Weights of a small transformer language model.
Architecture: LayerNorm before each block, rotary positions, biases, untied embeddings, attention and MLP in parallel.
Each number is 128 + 32 x the weight over the matrix's rms, rounded and kept within 0 to 255. Layers, rows and columns count from 0.

# layer 7 MLP down (transposed), 1024x256, rms 0.0615, rows 767-819, columns 128-191
[[176 113  72 107 117 129 202 119  65 132 142  69 161 194 167 120 157 145 138 129  55 169  78 117 110 142 139 164 145  93 200 160 100  99 150 116  92  50 125 166 123 171 121 121 125 150 139 102 156  98  73  91  46  93 110 125 109  50  90 114 167  85 173 127]
 [183 106 172 145 143 162 188 136 111 125  86 108  94 119 111  88 118 106 151 121 130 105  67 146 101 119  59 110 158 119 156 117  84 146 125  98 145 110 115 145 128 162 138 121 164 147 113 133 130  82  93  81 123 132 167 124 109 163 106 164 146 128  94 104]
 [187 163 151 108 166  77 117 157 143 134 103 116 146  97  78  63  98  86 189 101 213 119 105  49  79  74 149  95 126 168 166 138 144 123 140 160  60 159 165 147 114 117  87 136 124 147 146 186 128 149 156 120 160 137 123 139 105 189  94  87 130 103  59 138]
 [117 189 115 151 148 109  22  80 113 122 128 130 105 188 172 101 100 178 116 139 111 189 162 100 135 121 161 178  48 128  94 169 151  33 152 173 103 178 110 125 101  97 163 172 133 150 123 173  36 186 136 127 141 155 139 138 155 126 199 166 136 181 121 127]
 [116 187 137 122 125 149 124  95 144 154  90 173 148  77 122  95 128 112 107 107 106 150 135 107  88 156  76 140 117 162 126  61 117 149 165 116 105 105 119  79 142 179  69 112 190 140 108 128 108  82 124  93 153  99 129 123 117  93 142 153 175 158 116 104]
 [168 139 136 144 137 139 131 177 113 130 134 118 117 191 112 129 178 146 182 154 188 102 100 119 146 110 126 130  65 132 143  97 119 174 123 126 105 116 115 164  91 172 123 173 121 139  94 130 177 150 134 195  97 117 159 122 122 136 106 124 100 140 135 122]
 [158 116  68  62 196 130 163  75 104  99 146  90 147  86 100 168 138 132  93 113 129 100 176  88 182  98  89 143 145 168  94 127 164 217 168 155 168 112 100 143 107  90 136  27 189  76 161 131 134  68 155 151 152  48  93  40 110  75 116  84 151 142 186  90]
 [ 75 181 201 139 121 135 138 148 108 111 132  89 140 202  82  78 183 148 136  68  92 120 110 115  94 143 142 146 134 140 104 122 130 126  67 131  76 152 101  68 128 139 153 128 105 166 176 110 107 148 156 156 122 126 118  67 119 138 153  87 180 141 108 125]
 [150 147  96  92 109 103 118 140 133 140 102 152 142 120 174 159 144 179 179 169 131 137 152 201  83 121 173 125  31 116 103 149  86 131 144 117 148 162 145 145 170 112 178 123 147  76 135 155 152 117 119 147 127  82 128  89 160 155 147 128  95 108  91 177]
 [147 143 146  85 130 142 147 168 131 128 148  77 102 127 103 168 150 141 153 134 119  70  96 155  92 151 147 121 164 135 138 174  92 112 152 124 169 152 122  94 203  75 108 156 213 114 145 106  87 129 156 150 104 111  85 107 112 104  72  78 167 152 104 116]
 [159 107 155 182 142 110 177 148 161 118 142 165 144 129 128 109 118 133 127 141  65 145 122 120 139 127 131 138 129 102 160 114 151  76 160  74 167 138 133 149  90 165 133  69 145 134 192 148 122 127 113 104 120  96 125 139  80 144 187 122  92 114 107 129]
 [128 112 147 151 128 167  77 137  96 131 133 116  94 172 125 141 183 155 122 145 105 132 157  93  96 151  81 130 166 111 180  92 153  96 135 146 123 119 161  94 142  92 170  34  89 117 108 148 169 140 154 177 117  87 140 160  80  62 127  97 110 185  91 112]
 [119 125 120 104 117 108 110 122 161 140 154 148 142  89 105 143 124  71 150 142 157 120  92 142 129 156 182 115 181 113  76 120 157 165  79 148 128 153 118 126 128  96 159  68 156 179 137 181 115 106 131 116  98 140 142  96  77  82  95 121 172 137  87 155]
 [168 121  89 134 144  47 127 145  74 155 103 100 155 133 147 152 106 107 102 150 104  82 152 124  95 153 120 123 148  89 140 116 143 120 123 125 148 145 167 137  86  92 142 162 158 149 158 169 147 135 169 101 169 153 101 109  90 106  70 157 123 119 139 140]
 [ 86 131  97 144 156 163 180 114  60  87 117 171 102 109  63 183 149 166 143  97 156 134  60 136  80 143 109 135  78 140 147 151 124  93 174 118 121  85 117 124  84 170  96 179 124 111 160 139 129 126 196  83 175 143 162 153 104  86 101 168 163 153 155 111]
 [111 175 149 157 140 101 149 133  45 127 103 108 169 103 121  70 201 175 130 144 144 140 147 118 153  92 140 143  74 166 137 151 129 154 143 106 166 133 111  40 142 150 189 174 144 172 142 100 109 120 142 161 142  79 136 125 102  95 148 104 167 204  90 180]
 [144 145 149 138 147  86 117 105 106 123 154 110 152 131 154 149 141  79 145 110 120 151 106 144 140 135 149 136 131 108 141 181  86 102 100 155 132 148 105 113 134 175  94 159 117 141 114 114 141 149 138 172 109  80 156 118 113 103 132 142 119 156 167 159]
 [171 158 103 103 124 118 172  92 175 159 161 129 172 105 121 170 136 110 156 133 126 108  94 107 109 119 125 146 138 148 128 118 106 124 113  84 111  92 145 151 121 166  99  80 192 136 104 164 168  85 109 124 154 112 153 128 125 104 148 127 136  87 117  58]
 [ 53 104 112 126 123 106  90  54 126  70 104 111  99 120 115 108 114 122 119  60 147  97 158 102 142  75 134 115 134 112 167 131 137 145 128 120 143 106 122 146 149 131 175 125 154 147 108 147 157 128 174 184 135 134 150 172  98  72 141 104 167 110 102 156]
 [ 63 103 160  79  91 120 129  99  98 105 124 138  92 117 114 138 123 123 148 182 100 160 166 153 176 125 178  43 157 138  95 139 150 146  73  74 164  96 121  98 133 159 132 107 158  64 113 109 143 106 149 100 156 121 178 105 164 181  72 157 122 106 146 163]
 [147  72 122 179 168  82 168 161  91 114 154 143 197 102  87 143 141 126 126 163 140 128  69 147 197 145 125 201 125 174 115 129 146 107 119 203 154 149 161 159 146 127  68 152 158 175 118  90 129 118 106 109 138 115 144 124 158 163 116 142 136  83  81 153]
 [102 103 157  94 145 148 164  94 147 127 130 142 118 126 151  67 108 123  95  98  81 182 127 117 139 128  95 143 141 121  71 146 194 138 117 138 116 134 110 159 106 158 206 168 134 150 128 100  76  93  99 133 132 202 131 129 184  83 120 161 117 148 120  93]
 [119 122 134 150 157 119 117 161 133 147  62 140  65 145 128 128 164 134 123  92 168 132 167  85 124 139 104  65 149 104 139 155  86 105  88 148  97 148  53 128 129 118 104 119 180 143  75 195 170 155 160 163 119 152 100 142  94 154 142 197 147 136 169 101]
 [158 196 125 174 113 125 146 104 150 117 120 110 121 199 185 166 127 154 167 159 176 141 155 157 128  76 168 137 107  86 121 107 149  87 144  94 130 123 150  96  55 115 109 111  77 132 111 218 103 138 148 121 123 105 161 152 102 146  98 136 129 131 142 144]
 [135 112 171 136  95 169  46 151 177 119 134 144 167 148 246 138 102  88 115 224  94 119  85 167 120  91  94 155 114 117 147 151 102 196 125  84 130 148 165 137 127 182 190  99 120 104 116 117  90 170  99  90 132 133 113 177 112 153 140 147 116 118 137 134]
 [129  49 100  84  93 149 130 105 168 195 125 167  83 160 169 145 113 110 123  94 179 197 169 139 127 189 140  84 135 134 114  99 133 166  71 165  90 157 144 159 110 130 156 138 148 151 134  89 159 127 119 154 161 104  82 115 113  99  68 159  63 124 122 116]
 [167 115 118 114  86 107 147 112 160 115  85 125  92 102 166 120 125 155 106  94  89 110  55 182 160 148 127 137 154 145 127 116  86 179 160 204 120 144 158 178 125  95 118 160  83 184 132  68 132 113 156 147 134 120  97 101 183 100 133 130 100 158 120  88]
 [124 110  81 117 115 118 142 145 161 154  91 110 124 125 122  94 101 137 137 109  92 148 129 179 123 147 117  82  92 158 195 129 102 135 138 110 138 122 121 161 127 171 114 116 116 129 152 135 148  83 130 116  64 113 114 146 144 156 185 128 148 102 116 130]
 [186 149 147 100 128 128 125 132 105 109 134 118 102 166 182 161 172 167 162  90 143 134 104  89 157 121  63 112 125 105  70 129  97  97 177 141  99  55 125 139 167 117 123 121 134 146 173 120 140  89 144 155 195 151 132 139 146 132 113 140 152 106 164  98]
 [127 130 115 127 140 218  93  76 182 125 151 137  92 101 144 112 148 143  65 190 146 135 145 147 129  95 139 174 133  85 153 122 109 133 109 108 142 122 156  93 118 131 140 153 155 114 154  83 151  94  91 133 176 163  94 105 141 129 130 181 157 113 125 154]
 [136 130 148 117 116 136 142 126 130 134 148 194 107 130 103 135 136 153 112 118 144 104 110 128 133 166 124  85 165 133 118  99 117 143 171 147 113 125 102 151 185 131 175 133 154  88 107 143 154 124  95 136 138 148 167 130 108 105  94 105 106 120  87 141]
 [126 157 127 152 141 109 139  46 105 158 122 109  98 110 103 108 138 120 114 159 101 147 205 173 143  90 143 123 133 118 126  97 202  77 129 103 221 114 125 172 164 153 130 135 110 141  84  88 174 179  83  97 144 180  44 151  96 117  86 111 110 190  92 163]
 [153  78 134 116  97 150 136 136 142 164 144 114 119 163 135 184 151 116  97 152 106 100 131 110 178  92 117 120 113 103 153 163  83  97 158 130 139 144  81 118 108  75 127  70 153 111 138 122 118 138 142 109 146 158 155 190 143 110  78 114 170 121 121 136]
 [ 85 178 124 177 119 132 120  95 148 135 103 143 121 129 128 150 123  93 147 113 126 125 123 109 146 145 124 169 151 139 129 134 159 116 135 117 118 111 173 100 107 141 121 120 103  62 161 101 171  90 151 153 121 126 149 141 149 137 132 120 147 158 127 129]
 [157  95 186  98 180 158 123 111 141 117 125 168 108  81 154 102 168 143 156 103 118  44 117 148 131 123 126  96 126 155 126 125 124 125 175 117  97 107 133 132 115 139 128 208 104  58  92 136 117  56 179 115 123 125 165 169 137 175 110 152 117 116 130 124]
 [150 120 137  93 156 121 132 109 114 135 101 144 102 121 121 176 140 164 193  79 112 135 138 149 165 128 123 146 133  94 109 159 126 101 125 127 107 144 115 168 155 110 141 141 111 160 143 114 129 121 103 126 143 135 149 148 196 156 110 110  88 112 117  78]
 [134 151 104 182 194  39 108  79 119  98  79 130 164 135 170 105  87 163  63 164 113  91 167 192 112 171 151 125 107 145 143 108 114  99 129 199 104 113 151 105 109 118  67 118 145 179 133 146 130 180 171 147 157  90 129 141 143 118  72 135 139 103  83 157]
 [107 223 136  53 157 134 151 151 130 166 139 113 129 106  74 146  90 117 194  81 161  95 110  97  94 176 171 149 152 120 127  90 193 114  72 159 130 146 159  88 168 131 120  78 150 107 143  64 135 121 113 113  98 137  28 113  91 147 121 128 216 204 115 109]
 [161 165 180 106 178 129 163 158 105  93 141  90 100 135 114 152 113 124 110 115 163 130 115 195 157 132 102 105 113 158 134 154 134  91  69 157 145  85 112 108 124 137  71 169  88 123  88 144  93 102 103 104 169 117 173 119 132 104 142 124 155  71 119 143]
 [122 206 105 113  93 108 127 114 180 110 129 117 118 130 143 170  79 107 146 163  90  95 100  88  94 116 148 164 126 151  65 123  96  92 122 174 115 139 161 145  99 145 158 146  86 153 108 186 119 140 135 129 180  54 134 145 173 143 117 163  90 130   8  50]
 [108 115 102 153  88 142  84 109 124 165 147 153 179 122 119 165 127 146 128 158 144 137 109  72  93 129 113  98 129  99 150 132 157 114 162 130 126  95 184  99 205 134 137 169 112 105 145 167 167 140 105 156 127  87 110 112 140 131 116 107  74 166  86 115]
 [120 113 113 150 145 179 117  92 122 117 127  70 121 154 134 134 129 132 149 124 148 156 103 134 132 125 161 154 128 167 141 156 143  91 103 136 116 136  85 126 118 105 126 228 146 146 105 118 136  95 128 141 126 163 178 117 125 170 139 144 168 142 169 104]
 [111 154 110 153 147 116 166 109 155 124  91 103 110 139 103 143  83 139 133 153 120 135  52 119 175 113 114 137 149 150 128 124 134 140 139 181 164 107  85 167 107 153  90  85 136  90 155 135 101 182 129 171 196 145 108  94 109  86  98 125 150 154 130 155]
 [101 128  90  86 139 184 122 147 146 106 107 143  42 107 125 157 127 112 181 194 109 137 192  77 206 128 122  57 150 160 134  79 146  90 160 145 102 112 118 101 179 105 131 130 149 142 130 170 132 124 190 113 183  87 111  64 103 105 147 122 128 158 142  92]
 [ 95 157 194 143  93 111  55 110 105 176 167 142 189  93 161 100 178 140 121  51 113 136 148  70 119  88 128 130 122  71 122 200 130 149 113 103 139 159  98 166 118  55  87 183  75 157 140 110 118 152  99 106 176 138 126  79 128 213 108 117  97 111 162 164]
 [134 163  45  93 102 155 134  21 142  77  97  84 142 174 158 133 171 132  65 134 127 128  88 174 190 138 157 142 190  63 135 142  79 143 117 186  99 171 109  24 129 173 142 181 119  88 142 101 150 113 214 104 203  77 131 115 117 218  73 132 132  55 120  54]
 [125 114 142 133 146 140  91 175 213 110 148 186 165 118  97 132 114 127 141 127 122 107 153  88 126 134 120 173 160 158 143 115 132  69 122 110 162 148 141 170 138 143 141 122  84 105 162 151 147  71 119 112 157  93 154 153 125 132 128 109 153 113 100 135]
 [206 149 137 122  91 127 109 136 102  85 175 172 136 123 126 107 125 119 107  76 168 124  43 108 146  93  92  66 123 153  87 106 130  81 108 101  85 177  88  86 130 127 160 172 176 102 165 128  94 170 163 142 175 124 173 128 129 123 126 125 112  42 100  91]
 [146 152  59 153 123 112 110 132 119 104 187 205 146 116 139 163 154 114 119 150 114  64 143 119  92  65 150 121 158 103 121 181 142 136 170 148 117 119 135 122 106 103  99  84  81 136  76 135 137  68 101 125 115 137 170 200 131 163 133 144 111 138 129  70]
 [127  73 101 144 144 136  90 138 122 155 147  97 122 152 142 121 125 128 112 155 152 175 114 113 145 106 177 130 131 142 170 123 156 108 124 134 134 126  85 162 130 121 121 149 162 107 158 128 138  66 125 136 154 116 144 101 115 181 101 142 190 130 172 143]
 [105 152 121 163 165 138 117 104 121 154 154 164  99 190 170 101  60 136  98 114 130  82 152 182 123 133  82 123 134 117 115 124 160 141 125 159 144 127 130 175 104 168 157 157 109  99 180 163 121 131 156 161 135 125 100 210 105 163  87 164 110 122 102 168]
 [146 124 192  36 113  75  74 192  80  92 131 116 121 170 190  67 147 120 132 154 165  70 114 135  86 182 162 105 127 184 119 154 108  70 118 151 127 137 143  92 110 113 143 181 137 133  76 203 134 133 150  91 154 113  89  69 131 140 153 120  84  51 159 132]
 [155  86 137 168 134  73 142 108 148 133  88 100 123 117 108 129  85 124  63 151 129 106 130 150 133 113  98 165 179  65 130 103 128 113 128 127 124 160 127 176  79 138 126 143  76 141  88  32 167 124 109 122 150  84 120 151 120 130 150 174  91 127 128 191]]
# layer 7 MLP up, 1024x256, rms 0.0893, rows 768-819, columns 128-191
[[ 54 147 120 122 129 121 102 143 145 115 141 125 141  94 144 143 133 144 137 121 132 154 186 111 102 152 177 143  86 166 116 124 110 123 134 112  98 149  63 113  95  84 116 166 119 105 150 185 117 193 151 185 123 115  87 118 129 139 156 123 129 140 134 135]
 [ 88 134 128  87 180 164 154 165 127 121 133  89 133  47 146 123 163 110 159 145 156 143  49 122 118 112 140 131 136 122 134 138 182  61 109 177  79 115 124 171  52 156  84 150 117 182 119 199 113 107 144 137  66 127 125 143 113 177 171 106 172 121 146  53]
 [ 37  51  72 112 132 148 141 114 142 148  90 157 122 186 122  84 113 102 118 129 139 154 118 127 161 172 140 123  77 110 158 118 170 129 138 120 198  74 114 114 213 132 160 120 135 141 129 176 117 181 140 167 132  96 171 133 164  95 115  79 110 184 133 163]
 [150 119 108 133 227 124 102 121 126 133 154 157 121 151 152 139 130 151 119 102 198 121 113 122 131 128 140  83 156 103 164 115 119 132 141 161 126 147  77 118 146 105 115 105 141 110 177  86 169  87 109  65 113 126 129 120 219 187 136  84 159 182 160 153]
 [ 80 140 106 145 161 146 134 137 126 129 123 111 175  98 152 127 179  89 149 125 163 123 196 161 120 181 139  58 210 100 205 163 124 106 105 105 139 170 123 132 134  59 183 135  87  87 123 110 161 148 191 108 134 180 106 144 147 109 117 107  86 161 149 121]
 [119  66 118 153 166 148 165 105 135 123 148  91  89  84 131 168 151  78 134  77 161  74 157 138 176 195 130  93 163 166  83 113 179 167 107 165 121 115 124 175  88 150 140 103 107  64 122  89 114 107 162 174  78 150 184  72 163 114 139 152 126 138 193 138]
 [133  81 145 124 119 149 138 152 109 174 166 132 127  71 114 111 122 117  96 148 220 122 149  85 125 126 155  53 185 184 141 104 132 112 188 164 128 128 138 109 117 110  93 107 100 155 126 189 206  94  96 182 150 119 144 101 132 126 189 191  88 140 140 142]
 [156 138 138 129 145 171 153 120  98 138 154  52 149 130  96 122 106 133  98 109 167 140 127  78 160 158 124 118 194 132 108  98 138 111  98 118 122 121 140 135  81 118  91 152  87 162 132 105  94 105 133  74 120 152 149 120 128 129  97 140 155 192 109 104]
 [134  99 125 167 139 120 121  56 147 141 111 133  97 147 166  64  84 101 129 136 168 193 177  84 121 144 134 177 125 106 108  91 171 150 142 127 114  79 144 105  60 165  96 114 105 122 122 194 168 131 109  69 168 153 153 111 142 123 150 164  94 143 175 194]
 [112 124  91 115 100 146 144 126  91 146  64 100 145 174 108 129  92 175 141 120 161 129 127 140 120 138 160  96 131 132 103 127 139 132 130 115 145  89 155  99 131  73 126  89 140  85  71  87  94 114 137 128 134 137 155 148 190 141 108 181 145 108  93 214]
 [106  98 150 160 178 191 152 129  82 147 140 123  86 145 120 150 162 118 190 123 121 172  74  72 133 115 181 128 133 143 152  92 177  66 152 143 109 230 107 119 109 116 100 111  66 132 139 146 145 133  68 154 110 138 156 122  59 122 171 140 161  91 157 122]
 [168 136 106 186 116 134 151 138 102 154 101 157 108 125 151  92  95 162 122 139 114 167 152 107  49  88  98 112 158 158 120  75 120 176 117 125 153 103  61 125 135 125 113 172 126  59 118  71 111 127 113 119  96 155 101 140 102 198 134 187 137 146 173 145]
 [117 108 113 125 199 222 120  99  78 113 127 127 130 113  60  99 102 120 158 108 158 133 100  89 174 150 164 101 162 157 150  74 187  67 143 108 128 180  70  65 156 160  81 133 173 108 102 130  40  61 133 168 111 147 136 105 100  94 165 162 166 137 177  60]
 [ 96 120 142  81 157 180 182  43  49 101 136 109 101 126  57 119  96 119 182 107 200 112  85 100 104  93 138 141 111 142 148 140 142 106 158 212 171 143  99  98 139 134  90 140 112  88 148 111  62 150 158  90 119 113 161 102  91 157 121 150 164 139 195 176]
 [165 162 125 163  88 134 122 176 150 151 133  88 143 171 135  55 156 125 156 114 159 131 138 109 160 161 144  70 168 130 136 173 113 177 118 170 145 152 130  69 111 145  90 113  61 216  98 161 101 134 139 169 115 129 106 164 248  54 142 157  94 150 197 207]
 [117  75 138 144 113 179 143 116 131 129 110 106 105 138 100 103  66 153 112 146 130 118 150 101 146 127 136 107 158 146  86  74 185 119 170 137 174  83 151 140 110  90 126 118 135 118 157 140 127  90 144 115 144 126 103 153 100 133 155 112 119  94 119  98]
 [151 150 123 113 153 190 157  78 123 184 114  86 145  87 157  84 164 104 190  89 169 135 144  70 151 136 116 126  87 132 117 168 157 108 132 115  48 132 104 101 121 143  85 141 140 165  66 156 118  64 169 126 117 156 114 164 134 100 158 165 133  68 161 159]
 [110 159 105 108 151 235 110  98 140 178 104 107 134 130 122  89 162 116 109  93 143  96 163 169 165 146 144 119 188  99  98 172 225 142 107 176  94 133 111 152 174  92 144 124 109 109 123 158 127 147 206 125 128 118 133 156 158 146 100  96 114 124 124 140]
 [ 99 105 112 143 190 148 154 132  68 130 207 104 102 144 128 113 130 107 171 167 121 118  62 124  36 108 176  86 156 128  84 102 158 140 194  75 132 104  91 175 134 101 162 138 118  87 125 153 167 168 188 138 170 144 107  83 157 165 187 100 172 174 198  92]
 [148  64 101 165 222  94 112 169 126 125 180  92 140  86 123 152 115  46 181 167 149  70  79 111 139 103 164 121 201 150 132 167 138  86 153 192  91 139  82  86 138  95 100 130 120 143 114  93 101 103 152  91  17 112 164  76 160 192 192 108 181 101 124 104]
 [136 115 138 111 176 167 120 138  66 110 125 101 140  86 122 118 129  69 120 121 118 136 130 124 108 121 128 138 185 189 116 115 204 163 149 166 106 144  84 195  81 120 164 184 131  89 184 103  99  73 117 132  67 146 104 104 110 141 132 169 136 154 137 108]
 [ 90 139 138  92 160 142 135 117 122 117 136  99  94  57 120  82 134 135 127 122 136  96 122 168 116 102 138 137 180 126 139 157 110  25 140 139 105 151 154 123 193  98 147 137 152 127 127  92 101 127 173  96 113 171 128 163 115 103 130 194 190 128 145 101]
 [109  87 123 115 110 161 177 137 108 117 131 113 112 111 100 152 139 109 123 106 212 173 158 104 158  57 225 112  95 131  92 105 165 152 212 154 133  87  92 158 118 152 147 108 123 160  64 148  88 140 152 146  98  92 147  96 128 137  95 154 137 188 169 119]
 [ 89 106 124  98 134 164 111 168 144 120 149 124  98 181 152 173 133  58 151 117 145 183 135 130 125 147 130 137 136 122 176  74 139 131  20 137  76 137 133 142 117  83 132 109 106 106  89 112 121 141 107 128 155 172  96 163 138 168 157 143 133 115 203 133]
 [137  69 111  94 140 166 141 128  69 149 109 117  54 131 151 151  83 155 133 167 148 125  98  78 137 132 111 140 170 168  96  61 196 195 102  90 130  65  70 167 150 104  56 156  84 137  72 148 174  78 124 120 119 110 160 114 106 147  86 161 107  98 134 129]
 [ 98  74 133 166 124 199 184 135 148  85 120 122 107 124  59 145 133 141  94  98 136 178 102 164 133  99 117 105 202 146  95  87 157 113 162 139 130  74 126 183  73  84 126 120  28 143 120  95 138  94 137 133 129 193  98 110 155 180  78 133 115 151 162 138]
 [118 121 140 144 123 156 114 143  71 116 109 184 124 134 127 131 177 120 165 144 137 151 130 111 131 113 157 163 121 135 116 114 124 125 110 127  71 166 100 145 137 111 120 105 141 145 141 172  93 132 109 136 135 161 126 133 121 104 125 177 142 175 165 128]
 [ 57 140 152 175 143 143 133 138 153 120 143 117 136  93 112  97 106 108 107 144 163 110 163 110  96 132 216 173 136  90 125 173 137 156  57 125 129 182 151  94 107 114 155 188 115  94 135 109  98 149 155  99  97 107 171  94 142 122 164 147 171 132 148 155]
 [112 106 145 152 185 230 104  67 124 146 180 143 108 135 133 101 120 131 154 123 119 161 156  92 138 179 160 158 119 153 138 127  76 195 114 107 137 168 103  40 159  69 139 142 149 117 134  90 135 131 138 183 125 215 183 123 119 114 161 158 174 142 143 175]
 [164  90  96 132 131 114  99 128  75 150 128 117 140  81 138 123 128  81 146 134 115  95 110 184 145 147 147 132  89  95  87 189 173 109 123 107 118  86  98 119  54 158 106 137 103 106 134 128 119 153 157 146 111 129 147 140 141 149 150 144 141 127 150 100]
 [123 102 138 192 186 130 153  76 159 100 173 101 155 123  99  92 144  47 170 128 131 132 170 142 136 112 170 150 211 137 158 126 172 100 160 114 193 122 111  96 112 164 117 140  98 131  42 113 148 130 166 132 114 181 120 108 117 157 178 127 165 162 172 128]
 [117  78  97 117 113 171 130 112  81 164 154 129 152  80 107 120 134  76 122 153 151 131 146  78 176 136 174 119 125 110 125 166 140  93  91 169  74 166 122  97 147 103 130 111 166 184  79 101 136 132 125 155 104 181 152 129 141 215 108 131 190 105 173 179]
 [148  84  64 103 163 141 130 188 143 131 140 105  94 129 100 117 128 127 183 123 157 118 109 123 118 109 152  97 115 117 160 101  82 140 162 116 130 121 109 161 156 159 138 125 145 167 101 175  83 141 126 146 115 139 109 108 143 134 142 144 110 107 141 101]
 [ 90 113  41 143  84 100 138 114 138 173 144  83 161 145 155 111 115 126 118 160 159 196  93 146 121 135 154 144 145 134  94  99 155 138 112 132 108 176  81  82 100 104 119 106 146 229 164 116 118 171 125 117 132 153 112  93 138 104 118  90 104 166 108 148]
 [ 82 111 144 129 125 182 118 107 155  95 116  84 137 105 115  76 105  99  89 100 164 112 138 152 116 133 149 132 159 144 109 108 146  67 150 134 200 131 163 140  97 143 144 167 166 114 112 133 132 193 125 114 126 130 133 135  94 123 179 117 199 161 152 113]
 [ 80  81 167 165 160 186 130 103 110 144 111 149 130 162 154 141  92  97 116  85 187 111 128  76  82  97 129 145 103 131  76 106 103 128 112 128 178 104 102 111 121 129 143 159 129 101 118 108 188 176 103 138  82 158 156  97 114 121 154 159 130 193 170 169]
 [ 64 153 165 102 147 138 152  70  43 165 126 132 117 107 125 104 143 104 163 134 130 113 152  73 114 113 150  87  87 135 106 133 146 129  91 121 128 139 105 124 167 139 174 125  97  69 128 133 102 163 137 163 138 161  94 117 118 168 148 176 188 118 146 153]
 [ 95  82 114 188 112 119 114  85  93 173 107  95 144 127  81 106 174 101 110 128 124 122 122  57  72 107 191 123 108  95  76  90  93 131 176 152  95 158 119 110  93 118 161 128 133 133 133 120 112 136 180 149 138 117 128 141 123 131 170 163 142 164 149 139]
 [ 92 152 146 108 151 170 177 110  95 152 162 138 128  75  99 165  89 107 158 148  92 140  67 149 122 152 178 115 147 136 122 137 183  72 106  88 111 149  79 159 160 168 127 124 144 127 117 161 116 117 146 140  92 217  90 112 123 191 122 124 140 132 132  95]
 [136 122 114 168 150 120 122 144 147  83  62  90 116  96 134  78 126 135 178 170 122 122  33 116 169 109 147 116 120 175 135  96 132 149 104  80 160 105  99 117 113 134 110  78 112 161 105  91 105 128 107  88 118  97 131 141  91 144 169 153 163 124 160 117]
 [127 106 118 121 130 148 168 131 110 148 162  89 130 127 131 125 164  98 169 120 148 152  95 116 148 153 118 117 114 145 135 146 137 106 115 136  85 127  95 123 152 117 120 197 113 143 111 101 152 130 158 154 108 158 170 117 143 166 143 154 170 169 142 110]
 [143  84 118 176 176  95 145 144  76 208 159  75 129 173 126  98 151  96 100 182 180 147 162 145 113  94 157  80 153 192 114 152 128 143 148 142 132 163  94 156 147 124 184 152  64  55 156 108 146  94 109 122  55 143 130 134 117 159 174  91 140 147 131 117]
 [129  92  75 111 166 145  95 181 122 164 109 161  82 112 179  58 160 106 157 132  93 136 152 118 161 116 155 105 156 168 129  68  98 139 172  87 105 143 139  49 105 120 167 119 115 133  94 199 101 159 164 168 146 136 169 122 143 154 135 148  82 190 141  92]
 [144 113 137 120 203 139 132 175 146 184 198  99 135  39  87  96  40 101  92  50 143 117 148  93  75 184  92 168 138 129 140 169 112 103 126 173 125 130 125 125 107 120 113 156 100 205 122  97 152 102 163  56  43  97 151 101 157 132 179  78 176  89 173  69]
 [ 99  74  75 165 109 148 112  73 132 177 172 101 130 139  88  69 133  78 115 138 180  90 147 108 108 114  97  84 192 116 181 155 113  88 111  82 134 189  98 112 106 159 162 151  41  86 116 117 146  90  81 115  99 174 137 139  98 133 124 103 121 125 198 139]
 [154 126 113 138 117 106 157 131  71 146 130  67 127 124 135  93 128 106 135 113 132 172 128 122 108 157 115 131 138 109 145 150 139 184 107 144 111 135  75 128 140  92 102 143 118 174  99 140 111 162 153 148  80 128 109  94 134 113  98 105 134 167 166  94]
 [145 120 114 142 141 120 140 114 146 212  71  95 141 127 117 119 145  85 138 142 174 118 162 120 130 157 141 118 198 113 139 175 151 136 156 151 134 136 144 144 173  74 132  91 128 183 138 107 122 135 123 129 135 192 120 136 130  82 125 151 153 123 122 128]
 [131 137 161  93 197 186 152 196 144 124 108 151 124 127  95 107 159 123 160 131  82 103 136 135 165 130 150 159 129 120 151 152  88  92 142 120 152 103  78 150 170 135 133 115  65 148 101 149 178 102 115 140 101 141 111 103  87 117 163 166 182 162 212  71]
 [152  55 111 118 162 155 125 111 100 136 166  99 115 110 113 128 137 104 124  87 131 171 153 104 165 173 171 101 139 148 142 107 163 136  82 100 147 160  88 133 158 110 118 136 134 132 135  97 128  94 146 135 142 105 227  67 127 124 122 131 189 140 144 142]
 [192  72 129  82  75 154  96 164 163 139 107  97 152 117  93  98 182 128 132 123 118 164  91  63 104 163 150 123 146 166 152 113  80  86 100 114 109 138 123  73 198  89 125 143 142 141 144 153 139 180 118 136 119 115 159  61 129 118 126 139 169 156 129 104]
 [130  92 139 106 184 128  96 105  37 159 126 126 102 124 116  72 141  91 183 182 155 144  83 128  78 132 107 108 159 124  91 165 113 137  78 116  93 124 120 164 121 107 156 157 135 124  83 143 100 123 162 141 139 159 149 119 107 160 204 128 228 150 156 132]
 [ 98 176  77 106 119 156 115 131 118 156 131 155 114 140 128  81 163 118 169  91 121 137 123 146  83 173 149 108  95 216 194 101 131 163 147 165 128  94 187  92 162 103 153 148 125 107 135 151  67 138 162 114 167 171 129  96 135 105 143 100 141  90 122 110]]